python train.py --d_model=320 --norm_place="pre" --qk_norm=false
Each number is 128 + 24 x the weight over its row's rms, rounded and kept within 0 to 255. Layers, rows and columns count from 0. Numbers have three digits each. The size before them is the row's rms in percent of the matrix's.

# up: layer 3 MLP up, 1280x320, rms 0.105, rows 1148-1185, columns 0-79
# down: layer 3 MLP down (transposed), 1280x320, rms 0.1, rows 1148-1185, columns 0-79
up1148 098:147123109135088130116141098116125118160162114122061104112114120106092084137103138118138105129087099141182131146154138121125115135141118083110090130139186163116140134149115211105117167160133138093117135168109112155110106133169134080120123164
down1148 095:098096191109135125095141140081124121101116119112156146136129111161119094148115139139139157126157110142123078144133134146110126149124108164084150118152122104088069108122123097178165124111090131168081144131146157086130123157152144190103156127
up1149 097:132099133066106146136107161146108082127144146115139139132121177081138121123132182103130080157138116160115085126128148084083132087137128155082148101137127122128154102166094164134230116116094129101140136105155098149147144139171137088107110101
down1149 107:110127120158128178095151089109162173149147141181118115127135071200118169141131111163135145096120106080129156137127150152154114141108125122138096170135166167131121104144116159110087111140201122125142111114116136145130099109124133145147161129
up1150 108:130113134149101163143123124121139104136100147102115136154153101139140128101124148142132173142120148129116143148157140119094111124109122128140122143133125098122094113113141111128106120113140151110153105166110169117153136114135106147141108110
down1150 100:070086113095137106118132125130125149128144103121114094092098178110095140097095160099118132101107118141155115116125119151145132090118099147116179120105113106122137184109135144105126119161114133152126151108130086126131139145089118152147156165
up1151 100:123119111163134099139151115155138109143138142103128136118166133095130101109149110098073100137156156138174144142131124169151114119137146145093119084101115105150152125121087122175141099126147118143151127132151120143109116085118081123124119133
down1151 092:156129135135131137121096152088156152190131103155137126147132121142126123125101110123130122105167135160138167074111137076124142140114141155169130132151140136141149111156092144133109139142117124106116144122095095128081110125101168145109094107
up1152 098:098142148111197122143119122159104096131115127157109152127096125106120094132120081131133129119109104087135106110126121110157123153127099138109111111177131064129150130168156155136153092132160150129120111118132103143130134139123127141114126176
down1152 098:142127132133140124174085157115159140149139188131160144129098121167176136111122107135156174120114127131142169148086114162063102150100121116139120126112176140127121103117128158120118202111156098114147106142136108125122101120107106180136151131
up1153 092:128094115124162105140124145145093118097084130183143148128121136142106155119129110137142113105182155110147127113140169158144119109151158134126152143147096114119117121113101118081105136123155128195183174111142124131092120116152134144153123172
down1153 091:112143165141093149122149146106169095144175086121133098152086130137154128151119144118117115157084137143121105143160120127165142131112104093133079132108121145133140141147094145141138144155106132073077113123124110126152154160084109098126115097
up1154 118:150096124099151150110107100083148154127151105159177162146089154128133128125149117215151112130097114109098106109112157132151081117168091124125114156133144153134138116130143095127087126143112141152199083125118144173124117127128140148098077086
down1154 128:110185137127121154139108135099128104064111083133133074137145140131131152159122128141149120114127083148126133111127125140097128118125087111132135132124163144119100124131124099092157091146122130123094136132158150145133129121189129098110065131
up1155 097:113113156132153120136097164152162139091154157113095152121114119123146135083107150122135121124111146110120158115110121109129159134137161127112140111143124112152098089129100170090079137111125157124088099127151157166133156129107113161098132131
down1155 096:114089138149154184176122113098146078122118105138120138133149120085131114138177120164130111123110146114119142128166128131122120152082141159129131122114106125150119106124129111107138143121105106150125175141173100107158117133121160137135157120
up1156 090:115122097116112121123131102132139162115156085141122148138134170104181137134161175154157104117119117102110092109135095194140125096157153101117113141150112175109136128138120099175128122144084093112093127107090125113163098136157122121119141115
down1156 091:112105141149149129124113143124154130118105161135177121095138116147143106167117105100141120178111151140134137152091192100138121187109079136108146105130143140103125116147136101125133071140121120134190140124185146149162130145173138147138152175
up1157 097:122143120136173135111094096158123129115110120154131124151145138129148129136079119160093156091122122122101156149148136139130139070083152116105124124103150152088097146092131152120145148182098117123121144146108120099136148139162128145114129132
down1157 104:178119103141137104156159101168162122092148086127199124121114120131142128132131136100117121145139135130122098143130140129129139124112151156111176147147115155146132121149135141101142135105145165130135135123146142125118162132158094142133155119
up1158 108:137101159105137083152143130179133109144130170163089116139121121130120112129108125089112128132126150111129103180146085153124149104158129148133137155103099149188150107163102148134123131144132125187099106094136135095146151204130104130133127118
down1158 113:105135138134182123133135114100139106116146111095164128095156090109135112152089122100126146109156126089099134145118175126144153130097120117156084111128163136085095140133097127131112098113149108183111144128122143108131137113123125151100163106
up1159 103:129106125108149148175081114161109152065156164083145137145138104098158166160103142121128175149129141148125135088100117173140133127143122124113134150114171137153170112146131140093122124105176119079109091189150165160096114159133143182131141126
down1159 107:164129089142105113108128174086127101165083127141145104117163137124132118102126123133096107083162109139144127163153070119207126115143126145178105169113101106130118097103144117134156120145175155085145140097131123155164133104083142110122124101
up1160 100:141126167139137127175149143138115133126091102152087160070106132089134110145090075095106156121185115135157102114104105146138157073136111134201139186102148134166131157134144130149129154120154133116112112131086084102122096081157141146092084129
down1160 100:163119121122122108092102155148082145104147130128120109129154133119143098122125040119129101140122147146126086142134180133069147123137099117124132145124095161118128100138122129104134133129120151144109158110175132146139154116145123143111121111
up1161 097:156084150141126104123125113111082178118154137135158123145147083131117160121108158176110181095143122140155144117122087105085133158123152134166127150126111094138101129086137070091120177182156177163099125141108113107175061105135096120133128085
down1161 096:117111121125151133129104128150134089150116128137105144088113136141130118135102076168116111130129138156112122127131157146113120127115158095137076099107128183142147136137160145171111122072132093105115132130113111107122119140169160128093125127
up1162 099:102135130151107110062157094116132126083161142162073103122100123140125081096167123091119122111155113120121129136137113106135110142135126114114139107120151133143159103135132130139103113140114112136129165085120116155123123124091134153099141149
down1162 097:146176125132159131157117135109085153150069179088168160155127106183141082150108136162119137131127137155095115153116131147089133095063145157166143097095125097139076155126087129143098121123137129119161122158157141130068129148157119168140110109
up1163 094:131133134128109112079146161125141112116132161094098140145098123078138134149108141124128120085141143127156152154124112159106118150092087107093121160159149131102138140105170114195102067111122113130118122155154090110115155148127149135100140095
down1163 088:157162158120099188124081156151116164116129105138108104136129111163140134083127116146129109168161085070166090109077123124169145118164122132158082123125096148126092139128085099065157139171145138170148122101108120169111076129115115131175133139
up1164 083:160124114134141141137152121114135118158149083113126111109165104141145136128110117099129112140156121166133129146138083085120110153119133115149139128137086151103134189099065085106168178107089127101118124168122108133110162097125141148101121090
down1164 081:095128105088119122105123154081081105107133133123140145149131151118099090131123163139131096129103136071112155136133144160121162156149122162124115143091148154128126062131140129169108104129130145128150119108162134098179143134126136089127123129
up1165 104:111158155152151113134143126104125099093151181085142141129124173124133183149130087118108135092124098119129129085114136139151108102148153106129106168113116159121122167144107132130107108058101106121123090129104152136169108107100153176083102085
down1165 111:136106122112147156132145103139144154213131108108187143136118149149168082104129096115074135122099145115129131157135117123100119164114174138137124115140125079120163104118106118140182175131097162154170134141144127131122105137149115115161126135
up1166 094:119204103114116144132102132097130136128113099097130146102127113115123148146119137152117104100121080099175118153165142093199112168143155068136119174122126100142118152174069159101109116129118133120140154130124153156166169157148161086160115130
down1166 096:126101101117131115110109148136109177124158101154147142110098147139159098115082152128138160111121114112103134122074115083110127124129097146150134110133155149119152106121104146133170115099099124118175115087109104133114134133104174123151123119
up1167 096:101107104107139083103148108149149117096132148109067129205116168097154111105146141136155106132121166126151121134135114167113120130146103112068127153151136105126117067125156149129128171176139102129117138125153113138127124119120134122097141131
down1167 100:124106121107129166092107151133120128143147113122160125118103080139136124154092094142112125153138100147114117092146149124129160121121147147157134151085095122140164136113160147099145079122147129185161125083138114123100144091154087162159155160
up1168 103:166147149165133125106124094131124162183137133140155144155137122145141117084110155159115139135131121135150180167140117155138111141111161128096134135101150110084148111128104147092116138103111138137133137134131149117096054106120137109133102101
down1168 102:147131150137136072089162150136095156114117143107119104134163172151110142137128120121133103150099113103114188111160129174126112124073128133144117113142134114132082139126124115140133129096096146072094122118144122115101156090114088113162105110
up1169 108:111141128165068132091132206126133128122126084094093124066149118124130119145144141113125127134127138122146163182152141119137157094142118164101147139111099123125135177133114109145092140117118159117094110082153142120117141080131149129093130176
down1169 100:128128153101104125143178116097125122134143151143127113120146124140124115074097125124164144103153143093128133163110121132126126172129133120132124125105136103150128090164149132122123123137108140173131121134128104142127131150112120145177102151
up1170 105:119174161144094125112119062124095137108098102155151157103123161107089144105109098134076110131131126100113103113128123124156091120121098126122140139154122132145150096145149195151160140136120075137154133130117139118121140108152104083091151092
down1170 106:099107129135114090077147147079140098123120157104140127131143077135125101148135098184119127121129143144079140154108147131085140136117130130100165114124158112129149147145137094141130156140133133161119119154128157141125116163140142165126169174
up1171 090:108138075161136105116114106150128115140152149125108135132109118135140128108132129134087127164095122145135084138135134078180137135146125088117136119173125122139112166145123143160111131153104097138098161147113163118081131181137119120131109077
down1171 106:113065121110150134154151121114112122126174125142150161113169132121121134145139140140133131097169128125119152121089163202170149099131149160109120135113140152141170128156157133131155121121135126127120114159154099151108138163124128161128154112
up1172 109:097107111123140128140132143075143148092137171113141057131148147121101154164130169118154140135162153156126139180131135145092121120124129152093126122095140150113159150128137101126090134122190095178132145134134140141124157152121152132093141125
down1172 113:128134112126106129108094113142111148122104149091141148134128112129099148107113154143094161135141111117153122062137100113137133150132154163122118151149128095157156108124106181168155079116110132115132121124097124107138135119122084141126173134
up1173 116:136155103127111103111125150163130125100130157109104087126111153122112156168115120151070090134116148178106138119112089147118119153173146119150118156170111133088112134130145121151089110146110168106096162125136133111152158097118108101097148115
down1173 109:118147125134115155120124118108113134160139135130169111133133104147147090084153143109163159104130062083121151146118133055104140079131151152102120128107127126167152116151156158118154142105141114122131106117101151125091131114113121140117139118
up1174 104:137148139100169151153118124089149139122124123127132165091136101127136118105077132158149107097104137106143125114118086149091119103174184126117135108143135127120119142124133134097101154123141162109133099153128086127122172147126088106129149121
down1174 102:111121109120095121112131127142076107084138069096137093150122179130167139142172159099147135139152159154135154110125149082136154137099092121132091114129134116142141129088130163142123097118105122123111139136137145144143114131133153143079150145
up1175 100:143095155112119122109139174156117125156122152190107130137138118113123122118166097100112156157139088174108169123122084110088136131121145139195135118080156119098145105106121137107134117164144140126123159164132139139135095120146101129120090139
down1175 099:137164115088170114183129085146117152114171185131133112095125120156166115160122157136176139098119178111109135102091081141145135109132119097103124184101158152149136150132142105136151132144151109101169093140155112127143126112137135115114151120
up1176 100:121107185145144101180156128147143132179125138127147084116133151151155140140175137148089140135076160125091154127140140125106124034193125128106122147089148129093137128158142124112128088110117119148108151151115150126086137146140128154098123105
down1176 101:148104118148152166076105124116144075106121117128109114142139111150159137126116111142114105136141116150139139113103127090112103125130124124112152108120119146116053125170137145135168124101117161119126117122125098120123142094135126145121111110
up1177 106:130108174112095201125091092147151127107140153093144119107128135138120112121120137120128178143106094108122131072143145132166093133146119141083145107081119143111140140124172105133109149133105137114154088156153174158149116109149138121134123121
down1177 111:075129123096125157090130125099141108074112146157147136124138168127139086093102124164146189103144161127132127129127125082096110164110152124155146119145133098119153147141088138087160129122127120144160141098163180087124133115104138120152144156
up1178 094:139169146137117155131119117098127138118097141186112132121131130094112149112183160183089129137140140115133167153089127105138136113132129143107138145148118106130132141113134116131173116119158114130131127117152124170186120128106132125175144096
down1178 100:152099157163128119052144141125124128111169083117182143146119166137160129100108096128154146123082112119166124116130118159129132082115158053134140109115151134146125125110133109122110108136111125149113148133119136101105114132130122090115092128
up1179 090:159116098142109142139139135131168157125129181065119111133125130159124132119100151103086156121108116115126140098107124160082130100112084156115126098127140136157144107121162118138115139143115103110105112126129126128138120128121125121097140115
down1179 096:091165111081090127158127117128142121109137106140201118114127121113122126162142109125154128137138115152124139127118143161161118146113114106138114153111183129140140120107087116087140160154157122105181104091158145165168148145153120088183118138
up1180 091:119099142154149118142119138068153181109147155144106113117125117138116124125143141145130168129110114124134113107118102098124146136147122140166112146136172081135149170150121113096129110126120132164116170104090113154149125131166166099138139110
down1180 097:108134137145143144135108145096148095118116133080080151095125118103146195125108110172150143119126147140110135166073162129091112142199128111125121132123093153169134086150132137131134129144183143137125114161134096092127081130128151147144133161
up1181 095:117133093120140133140101101083133130120129097154143120132147145129139111143137149135168112148096117140134070113147085114118145119122116131132126168114145102112148090141142144120139125127114064158148063136163107128172104127089093126133100162
down1181 106:127077134145130143117137161135142125140141137080132108116132117080145168091147115046094128153109165161129175161127128159136121122124160135101124096157095124131110150142123095152124136120130155133130119108147110139125108134113137131091136131
up1182 103:139144126125113118103120130153120133121110171142124095140124100101153126139106104131114094126118124127110165129146120133100143124163137130099144112155112072100129116142152133141115149065130140105170105114136119134160153145147099159132143088
down1182 111:128138129142097145131156123103146134149149130110094115134142181118121150103192152193167106163135102139158088151113106127139109160129133143165101117118153113151090144123144129119129126171133119138132087119131117161122094129145142105127076104
up1183 095:118135130123139116103160102134133120113090142171145127155151166109125184169127139121073103128161129140107128148105110146162131064143112151071116166153124130113153081109139133135133131144142106131109140134068111111135152113156116152137116154
down1183 093:120107121110196111145146143137087116159147133139053159093122051128098123128122104139167126124121106127117112137156164132071085128097139070155157104102128128098131154117111110113146114126117138125148126113141137106108122139116108146174137131
up1184 099:128094110106090159162141151135079154111123106175134140119138128106160118141152149145140106130131128116139115174124120131126108143136127108135105175108112160098120065125102084159119119137102140134132115124170161171139125118119114123121132121
down1184 104:107137100152156118090122099146120156118149129154117098150125118170132141130110129132132114135121126139146126098123150149138133149130138195105149097132142100168112174093140140140117175095126084173132112098109105086110114130124103162139146132
up1185 109:142095120110093098128170140114131140123178092069145075132185158131134117092133116152129129169112137137194164157114143179152129099123130128066097102125116119119132119147141082176137112148143128131131091127145114102121121106145152137108113163
down1185 106:104167138133148149154100158127111117131124149152121120124125147103134106117127129105121098079119152099109127124117109071157140143158152117141176142119114138100106131112096195092088154123155126151103148135143157172151153136098070109137096145